config.toml
num_hidden_layers = 20
hidden_size = 96
num_attention_heads = 2
num_key_value_heads = 2
head_dim = 64
intermediate_size = 384
vocab_size = 1045
hidden_act = "gelu"
norm = "layernorm"
norm_place = "pre"
norm_eps = 1e-05
positions = "alibi"
qk_norm = false
attn_scale = 0.125
bias = "all"
tie_word_embeddings = true
parallel_block = false
init = "uniform"
init_std_qkv = 0.0435
init_std_o = 0.0
init_std_up = 0.0435
init_std_down = 0.0
optimizer = "cautious_adamw"
learning_rate = 0.0024
beta1 = 0.95
beta2 = 0.99
weight_decay = 0.081
lr_head = 0.00606
warmup_steps = 380
schedule = "wsd"
decay_fraction = 0.387
decay_shape = "linear"
final_lr_fraction = 0.1
batch_tokens = [8192, 16384, 32768]
max_seq_len = 512
doc_mask = true
z_loss = 1e-05
train_tokens = 121300000
max_steps = 7779
dataset = "wikipedia_en"
Each number is 128 + 24 x the weight over its row's rms, rounded and kept within 0 to 255. Layers, rows and columns count from 0. Numbers have three digits each. The size before them is the row's rms in percent of the matrix's.

# down: layer 5 MLP down (transposed), 384x96, rms 0.0943, rows 149-232, columns 0-31
# up: layer 5 MLP up, 384x96, rms 0.119, rows 150-233, columns 0-31
down149 073:129121171166093149151150157106142139129113087151129114104095143137102149117110118144137156150147
up150 110:143103100112128118113143088136137162159125136109166148131122146121100080102141111143132142112162
down150 108:135130149112134096120158122098171141137108065147123126170152081144148145119121133141107147128103
up151 112:117184101116194131096095164117094135137142111092108150141119121073138147152140099147151084138140
down151 106:140168123173119159150122150137095125107147094122152138158101094143156102096155149092150096141176
up152 104:106162120115116112099176122120125131135185128098120114131178133153138088110114111187117055113121
down152 078:133133155110148120122113108129151160130135098131130121167142090140103136152128132127142113145143
up153 108:126154087131145121104120164111105134130168126087142143148171172130127091161147124157129088162151
down153 134:091123152162128138115177101153121101141137121136126118152079181121155113157111133105135142123147
up154 110:083142118095102134118146137071117169123142137099138141143142143102115118155124075128115082139142
down154 103:131134131151123074093129114156113159200137100101162118136138119109128148127124133101155098117123
up155 108:107111130126103108112161137147142137139129149093118140166119121126073104093106144116152123146187
down155 106:146135136117106180138157131092102125143120133129129103142129132096110089135166173107162142141120
up156 102:119167107134109133120116161141073107124134108118099166180135162125174084172103097175145113107119
down156 090:143124137105085123160121083156102106159122140109139110115110106159141143131137132134062155145123
up157 122:108129112136133156124132103089111094142129140116132168127133124113087148137158145112125092095163
down157 135:113098111147159175146133149130106125120125152111092080125148107104164159166134122124125120121146
up158 106:100173100128140159111118133120120108131133125128116128128135152131142141176175140108144087154130
down158 096:127148122171118143101097099142130148170105139153124151123087137142155119117184118087152109146127
up159 102:100107122122163140128151127125158125146109108146149131131123122195097142118102101153127131108144
down159 078:138119136104089103139100116150149111132152091102100165111093121138136124137137134185125147140106
up160 108:105109116128140147112172082139106108148153208110126170155125141115119132123167082137146172130119
down160 108:098133123101120140091165101147131117107101116141092138134129145105194099119091130137161124140115
up161 079:127157125113154132103171116107091149159156127111122138116127126163128094129145108142133113135184
down161 090:120131114110119112110126140084124141156149159110114187123119163112112119128130137095103101141147
up162 087:130141111102107146134131142135162140125132128135140144101114143083128144133071121133131109160115
down162 081:137139133096103198080085156117109153146152132117143071112153138161133145100108134121114114137129
up163 104:132193115082119133095100148125119101145168115118108127155155130130103111175107132125083106131156
down163 121:142143153130161167106140108112151071099121102102121163125123098094160132121092102133123125118108
up164 102:120149137130155151108189181135125114178112091120122135118120099061124107168116100147145154178108
down164 093:152129154156149162121122126116123118100096051109096117107108112135141103135155121099120152155196
up165 093:109157110099158144119146164127147099150109127120119172113114123089092124147138135129100111153124
down165 085:107104094181131075125156137098125126146147141143112155129098118129104115153128098128113102123162
up166 086:124156133128123110121167135085137101118158117121143167109109124125133134160175160082130059131116
down166 082:121099131099144104135149174126137140164141136160101135097161127158104135149124104098129154132145
up167 110:123124115137111130114079096108105154125178123088164147136154137156131112146138108166172067155114
down167 091:154159112111120114131116090147166137120141179139130147131099157153145127131106113112141108137162
up168 107:115149132093104199094149136126149096156165159112092145150070126094089132117118099121121124142150
down168 126:125088081116105135139103130143133110165142142081180172157142151109105129100124083140124121111146
up169 106:124101140115142154121131124150113123159117147142129144130094130109089127180122086064134164145151
down169 100:144150137146160134159130116137075141159121150122140118153182101107128136154154126126135174122112
up170 079:099111116123199154109130153139166169140117109138121125141132168157134112146122152115127114108118
down170 074:134104165123085130157134135176135171097104123140120124116106111105151068099110092150107101146128
up171 105:112113079099169120107135116100086130139141070131129132134154133135160120181159125129141093141125
down171 114:098124103105173104120139103147147123149126127143106127143177107126158125139101122156167100127139
up172 096:106156150114152145086094138126131136141153131082099146126116163079152111142133139135098118151110
down172 079:158164150111105085099115104161155115120142082121110133130117101083168115138109087091120145112089
up173 101:133137119104081124086139147123133117140130132137106164134129129091136127100090072163092156151144
down173 103:121150148112149142125100113159140157077140121078126125130146131153076123114162126142135066100118
up174 114:107108116140096096121125157151154096133138129142099171150101177071134078150175132096110121082128
down174 101:133149124117130131076123140091143151145092110138127104101170155115114170131142085094115111155116
up175 081:100109126132134137107137159103105162157136151114136147122129124145130052147126092164147129132156
down175 097:117103104118163138090130123074113120181143139125122190132096146115118118134140128098111144127134
up176 120:099129098148112103104119116147120095139135093132130149141126132139080131128182110094109096149137
down176 118:145138140091124106161136134122143117112095083112119111106098133089153129118113086143161147117185
up177 093:121148149089140141132138118126126130122147107096123140185163157106134073138096117095130091103131
down177 075:144148120111125094137131143164081107155118144158126139122086151132097102125141077143163131112100
up178 088:118155124125093107130131136088092125122115130134124139139172135133148096170173148132105103154151
down178 107:119079104119138170135119138132162138127141124123131106146114125132109163098106125125165148092124
up179 101:108125101130105096113173141132137117147134142162126136137125110139135048097080128119118098072125
down179 087:117100145169101124160111153117164120172141149190107111112128124137132150126119149131121152140164
up180 112:118176109136138142103112113141114104164133098104116140104124132145144129109112129178148140103100
down180 107:096116131141116156140083127149104089153118122097160114158095115091096177162120117135097121133179
up181 096:129148109107113121092113116105135100160129157113115152164143123135109102177118102084153106107165
down181 093:118110106132139126124095120157131088110123147142100114128159080143133125123128105150157115153143
up182 094:100103126101087149125117106112136099130138161137141143137101105109134123113137129076125148099124
down182 090:101120117092099127141142156187129163088201140108126125113173140136112125150093134103094136108141
up183 118:119118121088069150078111116107137120158133140129113168130085127128113068190097101102151121151139
down183 121:105124099124133152099096135148155121111128150119087120129145087124123131130149116125159116138133
up184 077:099136133103180139078152168136072125163169121119122138120137128106089110152133114133145132128117
down184 078:125149133114111162088131119144113128178171083136164155148111115127111124123132106127153099122111
up185 112:106162101120167120130103141067135138133143115100143181151145110117117094127115087127140111068193
down185 135:075126074107123145152131108104126105055120122123123153126100171153127146134124100129121164129148
up186 088:121120128115098187089113108151129128161178128148162109160078128136120129140118155106137118111111
down186 115:146106147127135090160137109127143135146131107140154129145087109133171141102127132107150163119123
up187 088:124137125111121156109102155136093163117143144107163157150135143134118122156150132141155117181111
down187 083:122100162156164101111122119135136102116122116117130123149142128117139160143134147108066112174140
up188 092:116180140115157164127144157136126118145143142134169139114130129110118112126133109127130126115124
down188 075:102153143124137176133137139163155127088139091135172097104120093116162177146147109081138130151106
up189 105:112085120095086134112160107143097117122114122128091134170084147142153077169081165108127125165129
down189 106:126086112093120135141145109128113108127140132134091107138095151103133098171095114118124107110163
up190 102:110167112116094095116112127083080143128155127092173142134179147149134142101152128186152070120088
down190 071:164100151109161095152133120154097121142139130155097093110098118141166119113113155110107144173151
up191 096:099138097100087156096194131134126119142136153142155134151132119133090133127108076121136146131111
down191 090:162129147125168128108107143096111129132161082120103127119144135080144155108162144137099079169146
up192 087:112146108111119133108176162135092129142139108111133139138138127095119114129127119196127136152106
down192 067:156095122108130149113121127113085124157124099121122168137141137138139116084142120121115139132151
up193 093:105141092137065146100119166127096100122156124099131146122142169133126122123152115140123070138109
down193 097:147118177103151137074113105153175107155131136127114125123184142078149138092129126126127139125117
up194 102:097150081128107098116148130059111113130118088120116188161120116142134121103120096162123140116167
down194 110:062079113092172137135106070129141113113115105126118095136116140107128120116105103113132123162153
up195 126:111175123116097113101116124121115149159174123116142122148181112115134113130110112165134087088136
down195 126:117131127132079123135167181123173149158107097136126142119093108117126115125143116132168118123153
up196 124:115142093098139183107093161122115122122208152116145142146147153114107131083130107126150114147128
down196 135:159163132170125104080130121140129095141126128142127112124101172102153137100143100159142136162169
up197 107:100170112138137099105145123095138115140124116125096149114129170105135073117086059130094122088144
down197 104:107142082114121093097104105140133126141104097139112097102189150127154145125105097141165114132148
up198 109:106109093127131175116085145158150091142156108114168119138110124113097167104128142087144126119104
down198 115:137140088115146138118132102146123165183132137141121122082121117130165112142155149140124103113156
up199 101:130183144085131170099145159115153109161133130091152138122095136089133125093104128144136109122110
down199 104:112104133094094088139123122084129126089114166118132122168104119102090110182110128108121089142128
up200 111:118182103105135113110171179098138138134181128124170171142138158101096132145154126136139115155170
down200 106:137103108150120099141156108137110128114101127124176104136107152160102127141138107129137157173181
up201 094:112126160107121125104110103131123108160136111124116102109103161106121145097130139100087147119110
down201 081:113113162161097161166128126106126084154138149103143164131153184134134164102133147138124106125149
up202 109:094091142129123107107153117136135134163143173094121161175116120136112092111164110153151108121152
down202 124:099089130139127131136155093148130124119128124128169138119113101141157124145128111171124174145147
up203 098:129127145116171152096124106070089122135156124099145184107124168099139109106117140112141140094153
down203 112:115113122100140144151110134117124060090118128110140133109147103093103164077103149116114108104117
up204 134:088170121105134159114084146119128111144136139093107157130145151103098111164103109141146127123132
down204 156:115119127122110119100137123152108183140081089128096116087139158144145126146131095112105125098142
up205 116:068139077109131102121134102109133118131142095118115167168065131123128110135107089120129124119135
down205 116:066095091086141151147125113098134114032120109162107103141118131113126105108098109136110135136131
up206 095:120145108139118137116078179140115150120149131100140137107177187110145138154145155119152127149111
down206 102:058114132156158122099125164145111168169124093111130106127129153098140106146124168148123136121120
up207 109:116158120130112143125113136103115107124133088079130148129142143160167120134143117165198070139128
down207 096:145129141104119168184122150137164096048095146078124137141114127148127153178117155136099141151148
up208 067:090135094115141167081126147097073156171179124117109159181125169133150123158136149125122130123153
down208 088:145140136108131137077148112091134131171177125107106142141128136137113081136130142135116113108150
up209 094:113149095133151164102131178107135087183112082130102134121117197113143118130134110117174138104130
down209 108:163135175129112105148158090135113163077162187115134133140144077148133124111095170130129160129094
up210 091:130174123124131123117095159095077156125163134112124200113153141110108120153154123166114091140146
down210 079:123155117133118131132138128115108163132113151127145107147163117124099181113096129155141133144071
up211 099:092112114102102157112153136111093144127142132125131138153129192114132115143132121123152136137115
down211 098:084119150092151083119123103131142178151152107087133132157137172117092145125121121158109088112114
up212 071:107126099128147175090107157101110134180178116105107149137139141102145124126144117134190122089148
down212 086:108146097090118172097132125078128128166149094138124186152113114128122117118129128130136106089126
up213 107:113132108108123129127145115099140123131155154110100128133158123140113103099143106172150122120173
down213 096:156124120112129140153093089133109188134119101136094113149148110131173108125137122140100103140142
up214 105:089125091131143086090121136091135096152138105104155171152082169125117101116110097110150121136135
down214 163:198130188133146146150141142138119165114117116155144097110153097135120151142166151157106131115130
up215 086:114092109129180141117110145106110142177108100147126158124090121108125154115106119129135174141133
down215 089:125141142112093108096083140177114139136131104144121141145101152121146114130125110179118122133168
up216 104:118118107106091146128099093111128109129112125148091176109121156120118124110141109124126114141170
down216 101:104149126130166141184110132112175122105125145171126156093118154122099139122153161112133096146133
up217 104:121091127069091170120131105111170144140123134143101138176084131141145117123103107105151137117144
down217 096:150153171120123145123129113129130108133166141152086117140115088141163140112125114105127091191088
up218 097:112150144119132114091123116074124097190107156144115135136087171116128111161126154128129160125125
down218 109:092126150139098162160135116109096131136130165123090116150118129134114118083119087131124122106163
up219 107:096106092100135141099128125093124089138154099124126184127101147127145060122119108132136133141119
down219 156:157102146086135129133172129143125157076118105147140033125145128145111127131131137105090138129125
up220 099:121122120089147141092118115145100094150139119119137145101081127078070134099142090151129112116116
down220 090:113094097141117147117132133122135142138102144115146133097082113127088194103114157138137111127124
up221 108:107089093136121147114134112115091137143128149104128117143125127161131108179107090130134137160133
down221 105:151081117147142120104134120115080118131127154157139134100162152151105128112106088109124125139130
up222 102:128171086111119120112137159094118123166141127125123139129126117128100130160091143095119112066136
down222 098:121152116104091126120111183153121142078161170155085092116140154132127104153149133102106172098112
up223 107:123141125075092100095169112102104140166121146111129151116140123167064137156139108128137098080147
down223 111:133138145086108115102112119111119110149162158171141134116084159138138144136154174138091095159139
up224 117:099163097110122130122133166138101114145119157128091131126145147122090091136093077140121124132155
down224 121:141082122157083152135146109159125145134129099120122119098137166142138118131148127158145124097136
up225 077:123119115104137164120139134105133152155170119100137158146126111097101118127123122157147132105142
down225 094:117140120087131168105133143129118134143157154107111184136126145108114119134136157153149129145116
up226 096:144142153078107091119156120093088118139127138152152117131110112122140124138110121144112093110126
down226 079:121133143155097095131119146109105185139151150144162094129134081175116138139160159150114106110136
up227 072:096131091125135104098127119088096177156149127114115148146108149152104114100108107127140122141162
down227 111:110134088087133118091150124059120123138137098097106146152131148138118119139116114118130112132170
up228 105:140112106116126120119113133119114163147128098107172122156181137083059082120117098141153132084129
down228 088:125130116126118126140123097093143150130140094112102105107167138109096140142121114120117151119110
up229 096:116103110107143193102161120132109159143142131138123136110129122171130112164107124110124094170133
down229 084:099130132111154143094156102127103134133141149159105142109110119151147111134142149074159104151147
up230 099:091171136119132122112097133144120069128160088089127119175126147079156153136118126128129087119143
down230 088:134082153149139109155130123144111132089153103109161145128163115114123148105100122154132114081123
up231 089:109127094144130168127115169113088116121120144130108159151094170104142123136133106170135147109159
down231 095:122113111150084136150095084147115134116116132103148164151117129089163093146111105126140116140134
up232 080:117144135120151102121127144113140137111153142077131157123123132106133139164138145152129145157131
down232 080:103138120107124163081054134107160151166144087138107149128184101101085166131159158127116122132119
up233 077:115155125126126117096109167131087136155174158107111176141104164117080092144118152131136152107135